Weights of a small GPT-style language model, trained from scratch on English Wikipedia: MLP 2368 SwiGLU.
Each number is 500 + 50 x the weight over its row's rms, rounded and kept within 0 to 999. Layers, rows and columns count from 0. Numbers have three digits each. The size before them is the row's rms in percent of the matrix's.

# layer 2 MLP gate, 2368x896, rms 0.0312, rows 1901-1982, columns 560-615
100:464428450508459427540634419502497463499490541486507503522540490529428532420486472501458488546549539431507531592532558499518545576500488497632523494558452496466498480499
100:395537515493469558442481503540533489495492530444475498484474442458492504517534500518521440531389540484496527515602528445438511514520512561561449530462467553513515532569
101:515582518478552498596485554381603528470467501468546562496416523476510493518603477406531429432547464409570537517440396504458379512550523500447487482543533623551519570474
105:495445469523517474480475503596411492496493493488486456503523435502549465506593488422527482529422408568446517479405495512543564539518458472543502445473493459548424454380
094:500595477420580398409502510488455507478639442409490594478519558485416535410496495493476517524569490543482523483460479497526574514480527492590501472498510579509426476494
104:618446550473535463534545508526431471560446453511499500550503442426438511560529487520376439534430507544503468517468528521558525503454472437458558595456461546579530541551
098:439445397489609539470494520480494379504472509556485536546472448434488400432528465516557516506618517534477426455543441596474497540494527430499544550482510523493512506561
106:521530472511520455380485508554469519575471562637554595464462509569425476457504485483523497499576478470373467496464537522532488534550541587435575525450466484551428542425
088:549522622426582589498460484378535499462577448466457478506478454586530498464617417478557568589509525485515538458594530513451611528494475525495488466501361464433507498416
110:542472506478564471640465465537459466421456505466531491484481523467544538500439478489446642533521460561474450512533523540502481486518420510486495533474501503505577410506
108:507509497464487535438484533449511498434467539563504512478515417472581459564560460421392494492430548427573535426432482397380428394445571540630471523518606524569482518523
113:476505504424477461444516489460476480483494478456497507491491586557419458417552542465571451504474439423481472499520544617558532479541470511464451606564488530525547470479
092:457459483459526582433557577514552552494408545579649562403477447499462548531446515490492593484487492476488485544607533378481481448450552535467535462481517554572498453499
108:320563415476511585629469493451488559444570498493484434507569541500471517475490510476529552523514485465481522405501540479511499554519543543412479401474627464539505480529
113:492560484475535489450401425533480581420470460541474539508492532424599525521472504467565422504566466579513525483425503501527476515410381466477515511479538546531516531432
102:550482431455452579529463476442496537506538505495391462417420435503467523564559500485419561565508470468511512439450487487558543527519498515522448580467457460524478561473
099:463502421515534510518450416516498469594427518552481515490559508495466488557487416521483555486483515523546412462443541410471483438495428421582528474450489493508550506488
108:477448490513581548449511507515503557508571475478452528512590503561437426534475475524601418531530413515552561451497468533570434438540387480485512496472441555549500471464
095:505542536529531568546496458408495500470537648513539514438511532480626513468532477513474531476502612463577464430563544523518425459459550530544555413530449434539482525474
102:505486485560482469517608427564425481483510490486592424578570580525502490541545421485395481585539490475583488540526527423569514537558450484501453534433594417555513469481
105:458578502463453564463402504459545481481493469544461480491504583504527438485463554451518609513407539512502417517415437411578552460551545522605428553501447502531426566633
103:455449542509510458370500500509608489428481466550487598581493393526559471489515525568501477640483532493536480516415504431518550516583554444468524530484441518568392516460
101:444453427517504469537502523517535532436500487459539491510562484527511498457532492549459563510430533485474527517411589516529485468499570562499504526390455543578497582619
105:423609495508556578517545502504493458568538538452453549523378372490546448514481533429524619512477453449425503464518556377558488452584509471552587588541480458448493492489
095:499545360467534527592542506491458499510464561555539493507535590532399560476540560503494464499552592407550492448482510489487495504510475468514563483576506492532492456428
094:538567526563532522535447558423552562457503570557451541513466476490410590496572446470500382418422506462556560539568550470471362581494490527475594546582473425502462564521
107:492519416501511445550560557536419593516527470619501572531466490523453403464490557451550521586551473334540502448479521539502512481500506560442448494443533532518474445477
112:458515506524520545504469473473598551498492473455587469498608629550485476570474467574522501494459452518441495496522483463592537494497481494524469442507513449486470421543
103:459433575535486483486496571576535557516516516522498527436452466588461472517543517412465434477449427500533447537403545629466412421584518472443530439578496482443424408537
095:447557434489563531531490538407494524495427457531537444583493494507412500495450502430459503467492512538470547551469445438487494466525504495581444541525547540501421483569
089:502530416515374545512573394580489521469558582525471495516567470379459509470540461541501401620599534438510537634503550505447482506550549465409446597480483539482485555485
099:537479411458503489531541493519466519420518470447562478444540506462573526460447503475532478469473463545480527510463512462423481500533561597502520557541418543484532451570
094:541519505441595604494395526516518511521542398572429507500470442496492498565506495596464477480474540424490508473510484436550507540487479480555475514431568533532471450574
088:478515616481529436441486455457423502466508458534560506527534455507505505526435558516519538648357458467603456473559549548479481485492545486548567534429597548532395512583
089:454586500495551536489490544534504501515460507526504496596480511437464539553535455432567424461453584608552508587434528554486496536523460418504438439498430455417421479422
096:485542525475460549504466539457498427450469439483476447468465510569502462529430511546494491453503496376574464564568545489561467525518452502528563491470451523413436524570
095:511586524475485500464607538549392452502469482479478501551533549457479533437442535497455544399541530510470582492512543546507566562543459450479501606497483514497479507520
106:525442539619430526408490512517451507504443415504477521457459442516461528434477580472485505448492509422518465496505535409498542493516495452588584421511499483483513594483
099:441428553469505543454471473621508487439534502549541480418506492450477528450488502514541502554487470532418415431478541473592495566501549476501447547470477479483560533475
092:501531534576556401524561513520491510440492421502429509448471490428480498451522504563403462478494460561513443521604498520488474429459483531525501453531462456554396505444
107:530554523442505430545484427545503495531461481435472404545475546514532518460533626508424489414465458508476431541470602495534467573494436579540506515507497420457521504572
123:547445603503439444583440554432468450529426448477599502460497482425517509484387453540501544551445342480477561443496486443531537465525529546544402442481545520574465500506
088:507540454522450556447486483526474440498503595544555525512386509495498602486563507437543531513441467474532489395496484595524508455561482399463550521420434440507599487388
102:547526407499580460463435487459477546590526607474568466426482543404519514504480553458542460527580561519487547600513488477491453421462550481465476581552530593479538436478
092:513538436526550491372561530521535558435604514547485480508484457419472418522439509441452488401531364528419470526447425456443451562534627480491482515514496549490536458411
095:507492447490450536500465467374507495522549543596499427491500577455536548361561529492548465462451591427604473581467545526535431558465519443529545488477581507477528499512
107:390526477517497470537517476497466517591539493509431541404499510555478497487486468414501508533495472557534432588527426541482510494557472485551448510417502568544468437444
101:540502507452471634496491448589564572401486485516634509586503620539496573525537469457521484569569459541535553498530562515493481475530529554526462546508514498521507475581
115:452477474481459562393524479485474530468457631561484468405481411487581517544521525504572480503535470583398476427548522559604422430566469418547520495508548438451493439446
116:531466431483560485514496457512466461549486456426559497547564551427450461522430439472526488421515430493479543579513429436520494469497483445431483494555512521452523418429
096:451500516496475453452544516528486431527443534470489497505502431554576419443476473559501482533494519552493491493618563449452553343503532468489487388578366521527518538542
105:518467505491462539480577567544495554454533502447578539482436451560485546504551527488476465567469536591545485508459499515475540542548539534498424523457493522488534536435
101:585617569457513583548532471473499582546507538519530477486495516559544525582529540468534523483518547501505546489537490513527510433456520517560446592366424490455595494471
094:435571494550497579464488461407391478561445469494573386535525487481534513476584484484553487498447410514455462519507489467519607453498497478499535301567472532445526466435
107:448520443488560476501494490551476449478461495521411430482510512539438507522422586574463455488483505460462481577444418529539518580409486548526513500544480566475598491519
100:618483515524480479480501524532462464403393443482527539493496523461526504527564594424490433456511486511502471471490500499458489572562472503469459522610558582452458489562
097:466501505436393447577498531413608500538594544497518527504519553566495460462513465423516429537505554492527459434500426486538521453511535555458587457501498441444486496480
088:465588536538474483470490564469478478557492512493420472543513563464527462518529476524508558517420517410363485470499425494459482445475543419525437329597393478506504547550
078:572415515474511639421396505539503492500510530541533497547464441532529439466565526555479491459509456563522536510529655527563509488559577381514522427572468415499473533454
105:523499516515488512527530452557474454458444478445490587482583557395535388544480513520617564537496506521603521515554452552558482505441436546604430582534550504508477568566
092:521478465544466465378509552547544515555528493504435497433522415548508513437388481510518401470448523461450492572542516570504512477613490535470550449516443499499451528556
101:472435462443458618451491535511620525485553453509438455613385514516472488546534435458428527470516476458549548494401491525447441498483525460547514489509503509524573466518
093:534437452479489486551459623496484519537460572485456471505587574427485464532495489432513513494609499552604520536407500448568568500535510498427547472484484459523435562541
088:513419497524514449490552456442502431454529506532582538502409435466506488495397490533495551543451572465576499442432463491486554547524489510519530480478453549442486443485
102:509499597470577519632534414441473472515526407523550422446484458405577476531466574484482497604407394566550533577563482540606432539563510531492431549446554488528565427532
099:516518463538469525584427395515473366421477416479504503458546441479574507506548481475486521548432486578484474488508484603408542622390505458542417425602540436556456516568
104:550528469495484550577473537501510521438505556586456416406514506410438562458414538495482500495486546562421487509519529506527447489473548549484553493538504481506529493517
110:503493555469478404401485432568602472490599609559496421558483515450589528472515480543534457467500516539470589497561523526549537418489425477560548466521514499485419480499
099:482499448505519466531463492538531511475468461388368475428441520494537447434457508459612470425559445516553468485483506462414415489503454595380554472565483457487530534411
099:602501474465540437471546459422515470459433480506418456508502481489514505521580515471488539565494417484540575548534408595429425572450600521520514465403430529478499452509
098:542520528494514552427484547520551527464553515494485503499485521451465502400551494578496537447501455556517539515494530507446502506554430447634410527546460492409559509495
088:468522399579418585448537511526448595484524500527508517480467530493513394552477538468476478464535488510539563556518549514495466485492583435440472564608517504534467554496
098:456454431489510599450542420463553506572452489480479512630424556527486469547527535563473568503457461578493504524516497506614407519516517466561512546543533528562464490529
102:455540528490517368547468396536514530501491589505487557502504477551514470490536544514477513511556565560518636457506463536467494496486448540509495498505421426567545567567
102:530548454489491572513543511593468469443469557619432428440542462525550468446519385621482450526561458502428483532461510480425390604413512446474507389485471530535588413504
096:541409494394477468485387516491513558506560479497478518516431475495520430551575415521526464486466470546556449493444565458588511569505512466554481626453497498469412526471
096:509515489446564475434378425473497448547554467546508425488553489435612469519534422501494550456486497495570506488489539517556457469575531462482524616408434433463468521572
098:571551512533571456466450497484530422429537501490540517457530388468375523521489412374551524491396553518525553488577398433555517476518481475475461405554453528562531468449
106:445557526433418590574459472418529482502491500496451508493554521462517478490563468494542524540481523477605502499492482463552440471543453402516413587461532577554538391525
094:417505530495524413401460526539504515476513477549542482569490442503425518587429522553588485588485570536504399495521512510514525466552562510535452510380519496511461535517
098:485497525536512479564568485477453467524483485425514450490504574537561453457483541468551507422594490474453554501503508532518448561491561528479528432385563423591484523447
094:502489464468536580403530425527555470430567523525494517557457545593520516494481605570553537454574468426526554569509479522533575402483519421485516354495480572503526468486
# layer 2 MLP up, 2368x896, rms 0.0314, rows 1901-1981, columns 560-615
099:449509502530475477553546485561504538460452488611456484538521545472444397558525490469490538578563515478462563549491505502444546448562386486526530527474505566458464487551
105:472543428485555460449463538464464458498557533599459567463503564468542589458516492490518599433496504475408433540439596516511572413492529431551520504457444472471521342576
107:542360550548542505515512509585572585484448657494488509511511525441538555457491533525545454441533426543468477575511517500518530466429467482492596550524465466489439442441
108:403550529488520553557461428429574583481476466464502499555485603557533580527412475553452515466597533442554456543516483570403474497429486568464475571548563525599550528520
099:493402452499458590552551488516475490539472510556451440465542530623567521499531486500504492561486463460526405542490476511498410503545481527445563560458509479530543536519
109:464436534494552478517444492453526474535508520538530431525476515428531482465442483636472510569544464428510449542482420480446511498526400508479587461528541488568496498483
091:588557586520406484468545450539491648514535394451475469487470596537477554469393515485524455479375466482497525550498614434604481483553446519521477497466455440445478476414
097:459509497502445476463554484527474492487503511503469586527498403537511534537471528601642535494519481590435445399503544511563421447538419444556467503556436459513430557482
092:550498423550465413533520474586536503468474569515528528527530477462499522560427524487420480416518476490463463471488520433509413525508561559545488502410575482512535483553
100:545464491453416473499442573406458458528547416434541485548575448545459455455539459594495630537527464560453446585440561504519571467420494539439470627509516468486620375519
105:515477537493581499519444421471514482601494486459448516488420588483496506424492558516537483495481523555538543488527550490435549474526412406440518589421384525557539484473
112:527447428482536490550463504582479553502506505529461484555481482500502528397465544471444539458619445546498539473513395467512493544485512505472451422487428531536459455556
098:418503501581556476500572508536535482508552512427481496536558467423564529496521593580556578521561490539400457476580558527545562462504530453435509484493488495453469449560
110:557536470473428526446491541453512581547461496439516490537447479461448497546490446530468523501501550485555492505455473493552563472459453469573479529481492556497480571468
102:491514458557514520567467502554448601531430436466483522474478561403530553493458476425473475507573464658520443462380487574489408471456472368528483567479522556546487542562
110:521645398437520458502505396484479517489490584502461507399471465511459524525554453459476484571543486514574497492527476502528499511462456480536429503516532468467464549485
099:475561460447530540426602447456538421486500531517416577503426459514543518450506565467504440485525594446540443546488576548489516575547500560556518481392513488518465504528
111:462441523551498522524563496518552499585556513464486486476583402523511477467479522520550385521487511647658609502472513491476438485538467439546440554412475533533488493495
096:503560511566541647532467445434498480454547593493520501437453473486567518448588425502468531479493560479496485473563553468478411507492510584456531487486414431517568589513
102:451421453502484592397417611425583483574512561453417510469478518467456480575536450493527473458445477556362468479351467447440547382454550495531514419529454573528594555498
103:475456518459476476513479470513473492501464530486504542474490539559476364411553546407500486492548489549490463530419457530521436379581508572507435484522481475405456539552
094:425447523505518456538555514460357487522519471510554459534576574549482497525427433487586486496471509467462555445521562541437511471532442471580524471600546509589572460453
095:466503516558531480490531547497454438467454442434472476485480513450474485510551544437450464558489522525475457478438542523425490556476509479488547361459509521472542442519
106:532403433459548494641595398497541480445549590591534506413425612488527592530465493495524393554405508422514501450471493566586513490540489536484520434505486502515501523516
090:516515460519475536509561552496467530553479513512542472483517565499506548523591503484467568619515529479499484582519404539484539568532514501461499578586445479538399459489
093:590507461499473516536453529382556564467484506623488520523477517563506623483513530482480463367428531491489580512633528519510391555555593470507559496481435476538546483525
100:500518496453462442514550533499389425426487521378517499400498446540533430417482502511557576513567488457578494441577331462553528531459488419444450571487474526513437449374
103:445507495485554460447556525444590581476528424535574539468642542516414521499494456572554515409443438537529514481484438530516495502503428500553471574506492524491453480585
095:523531474539559509490421514523503541449507553499430418474517460453551376498628507449505460487522533440502496520434471629480566486530491497455520531472562482529444517503
088:518442564531480450471527512517554483531583582575503462477556512567533545481504464502559524503498416451489538545485429565411480521477435463474533415469474426496562423474
088:544493576506572439460400467490516505553502438542510531460489526603469492473424622418511545430429532575470475428520488616479490457370555559608552481543531521580541458495
100:348444529514490482497561497497415524575536512484489498429470462475459492484524433520547494517578517425484489430511468469466500404493483533481459432476496508470475436426
098:529433563522495526490499496486492385470605534518484509542382427435518496512558386520451604503513512528493456375478485581452466505550450453399507458491509622504472434568
089:512510500451480419538475487480476490479454448562561480580542456466507499513465553445520522600417455503540461499501590547388450516486569424549570510504505576501508500571
086:455584515441551577553504483543471567545461507576468532572524492391497470539541452539586449419466608569605477559484486556503499514511476459498426397447399418456429436480
104:442389503439485451496472571516504550505496521516504482486453529500480463486453495493448471505505525421487540578565540556520502495592486467607607457470447542431424486536
101:548526442509471534439518452548552437508447573573471463472535479532515472512543430482410455528463503558532426485386441498558479475403424591461612538490563548527560456352
109:479487507373437412588455423448576544528405547471497495563537566467421583585439522483534578439528534592528508446510462535509502582596508502563426529445539538431518561552
098:453433534483524552494452528553548468488470482564631539376553437485489551549506495482556491552453479591474397416484543471590531603429588495500537505474539522533582547525
093:515502547436481588466509472484553576536481573452479520509585496494503488496526532500584580429494533488517518493368552492478547458503463533526456557405509469461568484533
099:454478489493435461436487527497491539465472449428497626489523556546492580425524468483649514541477553543433483386522502556525496523516539476421474488589497488501481544442
114:549476590492424506591442510458439458482412443499605516452518458465484527481466493506482532533411358490488517435489452484540545466490564452507396493465608510596457509570
087:449534478532426550483432477498484373538482560569488564491424555528517583471535517482561544511448391400562520435470513584567574419506501464483547516430433475504572491468
100:505433438477537547573508504509471510389504522446544504449524567566534584479501613483550460453478569609426532521469391439590479493498479534472463533467580475434510529444
095:573557525465444437537503535527490412529470482501526388447423534569459481510474468543480475545437544486598486451522425521529617503471477428420534491408457451490493531563
086:474456527496509482467457554611528516487508458438565533510491546526462465540476537515499474507564503545492529427558500509536565430528486532499488513536410465522405500483
105:542420521474498450556388536421462476457443581404558446425514501522554546525492386496421576511497533546518540505513468428508545465539471454570470479496471429456423405455
105:503538477468395734557466480546590512530568513565477460468532551541442490526421433452512546580413527475548544497530482494517445551569500542543409485582555488466445498496
104:481504426572487506430437527397454497504580629490564479524421540473503558520499487520490469451525518510456490483641500561571440441560411465564504493491478472541483509475
099:367554461537509474387554437453546541492449541456513564573554499549510495459450455469491474380505544477557535527516586446403509492400667503525457441551581470476522386411
102:493507445500467532499509540458538493576529533546493587560498491499544510486473453521536507482508506519528493592512508506520564435466470460516533443556480492489470521560
098:526503528457440550477390551449551477561535507488496538430483472534531571508487595510546478490466496602630440537419508499426456519492476522541483514548392546570480542500
096:522495445473475509422552453499452498467505513554504508458549462502449502513412609466481465470401527507558465549480579509561538523437475449586539617550480481482492631439
103:449523550484473514530454427434488539574430482535583413488478536531575498563551545559518485544447430421528495528506500391506641453480490513560538484551514517539592486462
099:512494463502466552417521494527501543524539496508509476515485497507610566493507433478460436527451444479454446436608585523479488511517433533531526535518468444454384544414
099:464458458480514426436506464397665497580553580461465525545563519524521542457464449448531536542536417473488500540513482507449509445491492393414545432455486510622507556516
097:503535549482451561438492519474520557536460500525563481436431483532444437432474413577614530364485492452480446430548469530532546519495431496490573501484455522526459646456
100:494548471471552564531452453481508420463478481454518396460514499536447490423538574447530506593494457503522508528554532558365451493545459530422499478528589488487537513484
090:580452491514462505577385448535558496524478583576497605553541485523500453497575576516496539496523449481580466515585530505493487555578443526492536503469513465511548464524
103:441498401452436600481485482464542565564501458525476515456435485563548430459463399522366522506482536527466530432551564537545472493460437569494464487432509527466422459425
095:497486532499559556541473441465522465522519465409595493477415548455465475609592538467482578504601485529552488450454434464479578555413464488585454545460559454502515453489
109:480417510458516448461439483402441456471478492587496586462516494542534520564549482586524400598445513523517506565493532612477470479557511471598516451436534442499526410520
098:493441420472509486480448573495460479553460614499536441517516508417502522529475453410552505494620437582532477519403499502523508527473460515412496485484513435523462609534
092:577457461571581503354453470486594480485383554560522587534422442505523503435509474563469496521561548466572467535420511488459595472450569582541589510509538559483477476489
109:437569425487454460497455516473515509499558577455553449422469498421512440453475530505472512532497437492519419587569508548478533485509527545508434499496329472501470475441
092:453390519493483513501500532568575579515539502531440500505497470401555475422490499491511483466516562482534434482571483490441519536514537535473529537521536484527417522464
105:552462583547505505502421501501564521546493592498527441532435438486592498545446533471554555486441427470536651539397412491642492485509498508575472384505537492489530486534
099:496435534503516428556526470566527429486651425562517505466493460576549532503573420557512492525460516478394526448445480466447523494464377452521489489551452432463486531533
099:412545523532653557402413482527519419463495513498533526426614635501528555521540569532507535479560580503463546491503553484551444453557540522487460546458582546525398478539
104:573518524428390546482413494519525505448512505456470481518540472488469535530515441478477489612436583526514547532572473520470502527580573549515424481489452567514486487462
094:469560487487509523432521403482535516444527483456452557477508536441503497432453533622476602487498499482443485576484624554539557525470489512425466499504484479477539518525
088:505461506439495537468489455474527377560489446452514507529523473511556533482462493520378505442496501478460463454435458495542518422421496532560452523437448518400490449464
098:512440587453498461541521525511473436495524503454458580430520433361569660503547409432444611527442560574444485480502504557497480505447426523497471441506505462500473475550
103:514433532377466457500424493485448556576469410464493461445500418461480572547538437569566479483456497565421507455561495507557434456437541561450552367475583575447477531410
098:514520462506478554484442489560505529463564466515496442579588529434463430517576552485418530493564569363473505511385480541536418534527516505530512606550578554446468504472
100:520464502492460543439548527471527498535581452528492565502463467511502476469561457532555475508474460543510499549498561483592481527501426499578423474484416518505463513496
095:477454522533480556464453565497479525523485558465441457560521487560498516511503549471463541472529413533475398479507466480461538440415442565521555557467575426485522573542
097:542548515583563393564575487524490483438600483611442461551511470464408540465483504477530504523434503540504503583475457433503519565486437543459469491619473543536434404454
102:492449497523505549441472509552597520556556464533503525471426449521493482485449535582533537561516502483407495488534585506507438592510492473505566521507449436508506462439
088:410539459529536509525466509516542533425566495567501518556487438493451514642437477497571493510510491506524387508513510512543584464556539401521436509441504528504508556539
104:465497524502490572525458472397493493420485418578495521451414521500441432481653519556508502482529551433473543394522495479522506539513538487399521552498435508527476488504
# layer 2 MLP down (transposed), 2368x896, rms 0.0306, rows 1901-1981, columns 560-615
101:479420522532506477520562539526442509392491408600566501520533502451502494430416517582562505526524485472472496547484559436442541477451554583567491494549426441413536514452
103:547517446464451536499450538479437465436460484553458526545544525443563471482536538486534518417524506590389464486490472444562490483521378432503500438430523474496504469529
104:508395529574601522397541571440544558530426567483420525419506505494467483540481580533464430456491589542467416477548525511596514418505505510410590508429416412436472437507
102:464486400498531455565437553498533648424482425566501491619525509505484429528504403505603436431559480472597450574496507503416501530556480592565521540415511525423465518548
103:480433562609438592495514488510504493557411553535579472499531512468498459549539448430514566489499546493539471538506425489481452504381438416488465562565497460455544533458
104:600562509492513418451503510501488465559421570546495502413466497524557533568567516491502446522437465409514466505560494464533441432561532581496479537483633502445500470521
095:592460470507542481553498580562488433469544513470509405378418537484505426548517481485541498522557558523462484499549539460568560490474510524554505455439472463483563456500
100:593472496528454485528457475512453409530446486422517511629434458510496449444533483500529497470478410430549417525438569492473508503538387412540417526517444515463462504452
098:492426502492494398484585444547504494518543559505519565562486528426499555518463475486406456423505428567552493513529455409557499542529460578456490463409447576502471392568
102:512470579473453470483467525463516517549507423499394508502453469450468470460486549555535522561455364563514500562536460494518511497465506538546529500640506552530510449528
103:573465537448460453526586563461495442362520517514536459420524551498490487444514554483547518589401495516496548381600534465459555588411541473463495471458507508497466507533
108:610514523507496516481406593440475438473575535521488453517526467532478543485474530535474428516581461558498530549540505472395475539511502489422501435380491416427497526398
099:465553503542603515535497566557539544452451457539456521523414481504507534455549535500497592418554461424516458513486471477492514456497528516517499534488478457553436455562
101:502430533484547505537497513528472521596459646526538456554427561559536452537404504550486501510532531476543466560565466521420513494522451557500474431463492529552558503513
104:450453460600503526528491566595516540431443487569489425480592489534506447585552439497579465460551498448407545555558559478522428434545484476537402564497517461534498484463
104:485467522511507497460476464488503549485511610614430418580483504563569400519545418480465542549516508525475495575452488567468507477506480499341542434479471541431515513488
101:466507487578514545581535470576442457548531518515488436558465510363399551544456393556399500560515611596491457517570502530483495481513477405434452552476534487485575584527
101:432440523512520639513443545409468499579472525554497521523568442522614469499475565483552493535481567557507531540506513514458451570529466424529524547503477459507438499539
093:398492413457563426524523431243529445497535531444498508517486587598418481460481552484395574560547481516500479421489408534486433484414505592566440499481493507549445482539
103:442533509474556424414468532579542478605442467573515489518566494526596432551482510495561563429463549502489542553436502552537528444534485489495591485585444516456399481496
101:450505562535537519633541483439500572567531555420581513528530441513532571455486478477507471460500496606526562444505594606482479531539425552554447430417527439530551528569
099:493428459468415496580528540432557522562577521550552435462501575422490506507546472453566535538496492500532511410526536468429515572473519563627519501493529586478669470545
101:500491540525514596453493514385401467478440571403548605488510495530514452451478472537523512553420424511470466504567506543495530515507454526515457544392515596621541564505
104:472494499512548400547553545557557484499494530481493544455511517522521585506438427495449601540543464528475511425436571498539619502572505500510513470471511543463560485484
096:532476604530548529525486532529497565536464529416569435662484484521458511589447497485477586544457467486453498569502462524514533519441519460444495518438502508487550494559
097:597533668473498477562555560531538464489514530450466522490450473514451547509537413434451523416500480456468463477452436613395477534497489503543486444425399428443476524541
105:509470559542527498528552584421447449527508447440474536399550501491436586454580490525487508514493526571485453516527436550606416528525514551539442583481621449558553483582
103:356504506525462433554431537544440515564549424482466479501535565558480504490380529568518470457499497440561394536457562500590468476521439539516544529438536464555442479460
101:484433509546543502494450555532445509449520542613492436524430463510524592452564462563536437470464464546549513554536445595527417560551558404614552593540466500572565559457
095:482498513581381465544490455464526546536450431501454508642505470578510572485524520495431493518511527498579433435458469564556424452429476446431492408560556428546500520600
095:477591467435556502480470482548459525482460462515588483519469472600461449508418580492590529460512524541462475534524462558541489468405494586529554470593555474448557489568
102:416436517431419492532591548524467481590513494502487468412480491605553495492545508519512546497484493473535476518517466596490536437425446503553430587533526495571488478470
096:494407460358511494562509527569492488581561521489498453575431442564536540505531388449435511500486532547463498495456469566435457538585434496504484559438403549511510470607
091:521545441562405433521696476518479483498574487500552421554521472470601472437593441537486500592562476475450471504501447567426525382593509537516445534487500482389432389511
092:519509554458516426524523545411417527480499513558459488468622458507498462521520434474506624463469640405429521489449566545530491457491452506468454595512436417480497489500
101:450437478481526499430547616583510484479381501529515464527579492494415492574610532480470514451469433515483472501550513480490501526502566477582514364545468470478387567445
100:518528463498466501473476502509569477565477455484436481539539522518482481542502472494501481488420440500521501566429506481589508436500511504460581535511514469649472443501
109:483522418424578505487512468444593526531560582570549541526535543640496464448503500581481498440541567551462544551438444487556423513548590537453493566500484546492480472555
100:575462563474534493561467465566532579570499550572589490520523478496583504617477457541491477475480484510538523534535588432560509506470500546534474425556518450502532530577
094:473512499472567459495613609592505573487526440468543542495575568482474516385417519562504443475503539552566486526564457526540445373474524486478510457497513520483573495510
097:585527476460532542484479414547528478570496574478481491487469531441447530466544578530435572404505539538478435517496532500429370546537523549579509507446475387546543508611
087:562431464587466460541407471453522462500531472527425432447472450484472486394477499509451542482457509517497531532536560472476484492481524525494467535470474465490532487501
092:519598501480460614576459547418613445518425546573508486509528495432469474522519478438493453535419476484429519565396502474520516511475438474517551469475451505431505550586
101:485461481379512476484426468485483424491498468471517493495598548448485556444478504549439495401563513443500481501440489450510489531519524546575504427468500510463535458535
096:438540468491524442519534483494543457479546515431557454544525561473581520531553510491565538593510481486484508471559482511517554480512457477464458519410432455474425505522
093:491581446573517509487424406521555529500555456508511413500374476540444554482474521455464592488500517503545514536439435542549506521562435510465534588555494391557507504451
106:494513453475547496547403539528479436461493473504609584504511596542478500473398409529471536472469596598551567413595586486548567527480538409541511511471507476471379568454
102:540464445510487507574526474602512478435427499469512472446454521490540488501354516519426496499427503504484570487477532552567474408575530433515550606435555559464537463504
104:468532486483551472459559487494552485520513519497477564474479496370525505535483539528514544568483497469445556425452493561483521439582558492497447553517464423545404494523
108:501446407516529489549486510485443528475543465475466480576523561542540544438457500458486549474501463505552475504442576506508557471521479545589480418470518438384480483471
104:480528506484498591564540529517549522519467447544520469525393521552519503450501548524483565536458518498452546482398565473495525561542402539458532442494531619554453563531
103:424530428424450582447567503546419507523547481503581440524472490455455574516499456492479542468570488495492430507558518529464409498556466457477471507543476490548482431434
100:525552457516538440547517475570490471442506425490462356495584555473432489490546363434514450489506554418381455463436484484488512505443529515585455461578481562492371560526
103:458380491606521453544534452512467552549475439476476436424561511526535544516568560513519457464553574583537491580498488514565712468517541508548544439442441436526524394441
106:545609580569469496452491474453430464480460502450610477443520541561530521472480511467324435488430479520480500439516500476425609556467568488473504460503585520496551488430
104:557447432617515502556478462475553436498499429417492544493519436487574541547464498572444528488520469513522463465556512516610536519491563448504506599389486444449432525480
097:477591520460444524566412535493498445482474519517520525576551565545507515492474570521484564610454536566462575472415538549438510543509349579522491530589347422509417452498
097:507492482492528432552449472528453516525507506481455529522505476476500522456572612403452498468433467542482489505501530567425571434511519523546526557451547544424545484498
090:532538570500483486448441498478409442552471448426532475533586492479495463502574359510567498529499505471465547615483529408515434541498510420491454481477490502422532500522
107:499499528513529606465472499464372477478555513583444388519435488480466484515488471557455459457541529489452546542560584411414580468446495430434465410510474468474551479498
096:523502480394502554500429515433426467531549538405512508512415525460485433616518491512536535405552523593571582585514506514493550503475457531569477516546437575482564542574
103:438464406511407555521511495565535497450487407459520584559480531493365482453505480532545512458473473443402563443505494499459437592531467435518466479479473494549422477500
093:492536442452513488463534477411553537488506551523513432536494463483542499559554417490484547407584510504496472417478493470453521559416446473517399502485477500441464554486
092:438476450474501497499490412334518534534434453534530546470412508557430442322512531487499505525555514532552495441459506425532522470526507605548585520532502571466459467506
106:452472420511513562530496415485482511503532503549446519580471464517482576437559491579395603614483523458476465562492541499489385539521416425554488532460454545528462467512
097:505503540430449448523486505511503392510442527428522417564576497466510546453480406451491436511500538449462420525583497589519521502457414441551529508546454457433439482465
103:481572546439618478510527449491484533533450543528465511541550531559477512470499573519504427467441521528471496563515484483437492540546551502475516584496499492577579480492
103:496491608451591557492401531469526471543496551473523531485472546662460604580497440557502579549478580417517441474517485516516444482504587448498507485512418531520599464567
094:476483410534465465540549468604467442501534513412506483435489542542485558583471372493500511445491561521501539443518503444496425452466632507520531495377517411459547505517
102:508517423413506485490483521457503552468463546523443552519488448487391484524551516463545483461515411496513421479401488420490589498583539520470519466548505568480395551510
094:471520490555507412485525415458498455396493455509431541504531482418559463425417460573442579472567418547563457479471522474499501446432442548611488526533536452487506570498
095:495489534544507509487548580449600501544500446542568541519501436364500473469499485475446428463429514466456514508532544571578481568524532491488507453473571493459374501568
101:494439597465509455429568443360566465512470475523445619485524442499569460451493471453499501578556443521453467452410500498542491493461430483481507507485500522545452502475
101:475508579531496520542423446291537421535399597518488526470468572407486478385493494498493576498465370497544467502482520558565496452523499554521445485418543445642465451490
099:492494510507443489485537460593503390492566516497589480456535486466452452510577422468483541471516451526510515586431528425503514507506437491455521501471615497504481492496
097:502457402447441479533437536429482557477608431482507486418525475413534520464484515533459453479522530545572515540455563477498479541468481520502523515550441538479341422429
099:459527511575482538449504542475566505455523573430427502526540536571357448445456508532621480560507509510467483485496504459489487508479464448470536452569543518510538575460
103:516561481509537564542476573506487509394464471524547532495490435564485488489549427482467566486446541489471499463473482571480544544389457517467464443544492490599511442428
103:486455536514485494512538509468518531513519483534430471467590509458446525500511502506512549543514630569435545462525417492546556437461516477523532553541386556538477418425
094:482645518557507508473416449420499503484547489438523494530449482442497551531444506401495458494539473479530473498527557495542431503555488503509521525492452521482518485549
099:469571475567442526484513451438403457487449504501478436399491604479515442488531522470502513453491504509517502459460520432435548521494592581530515460509463510454474455499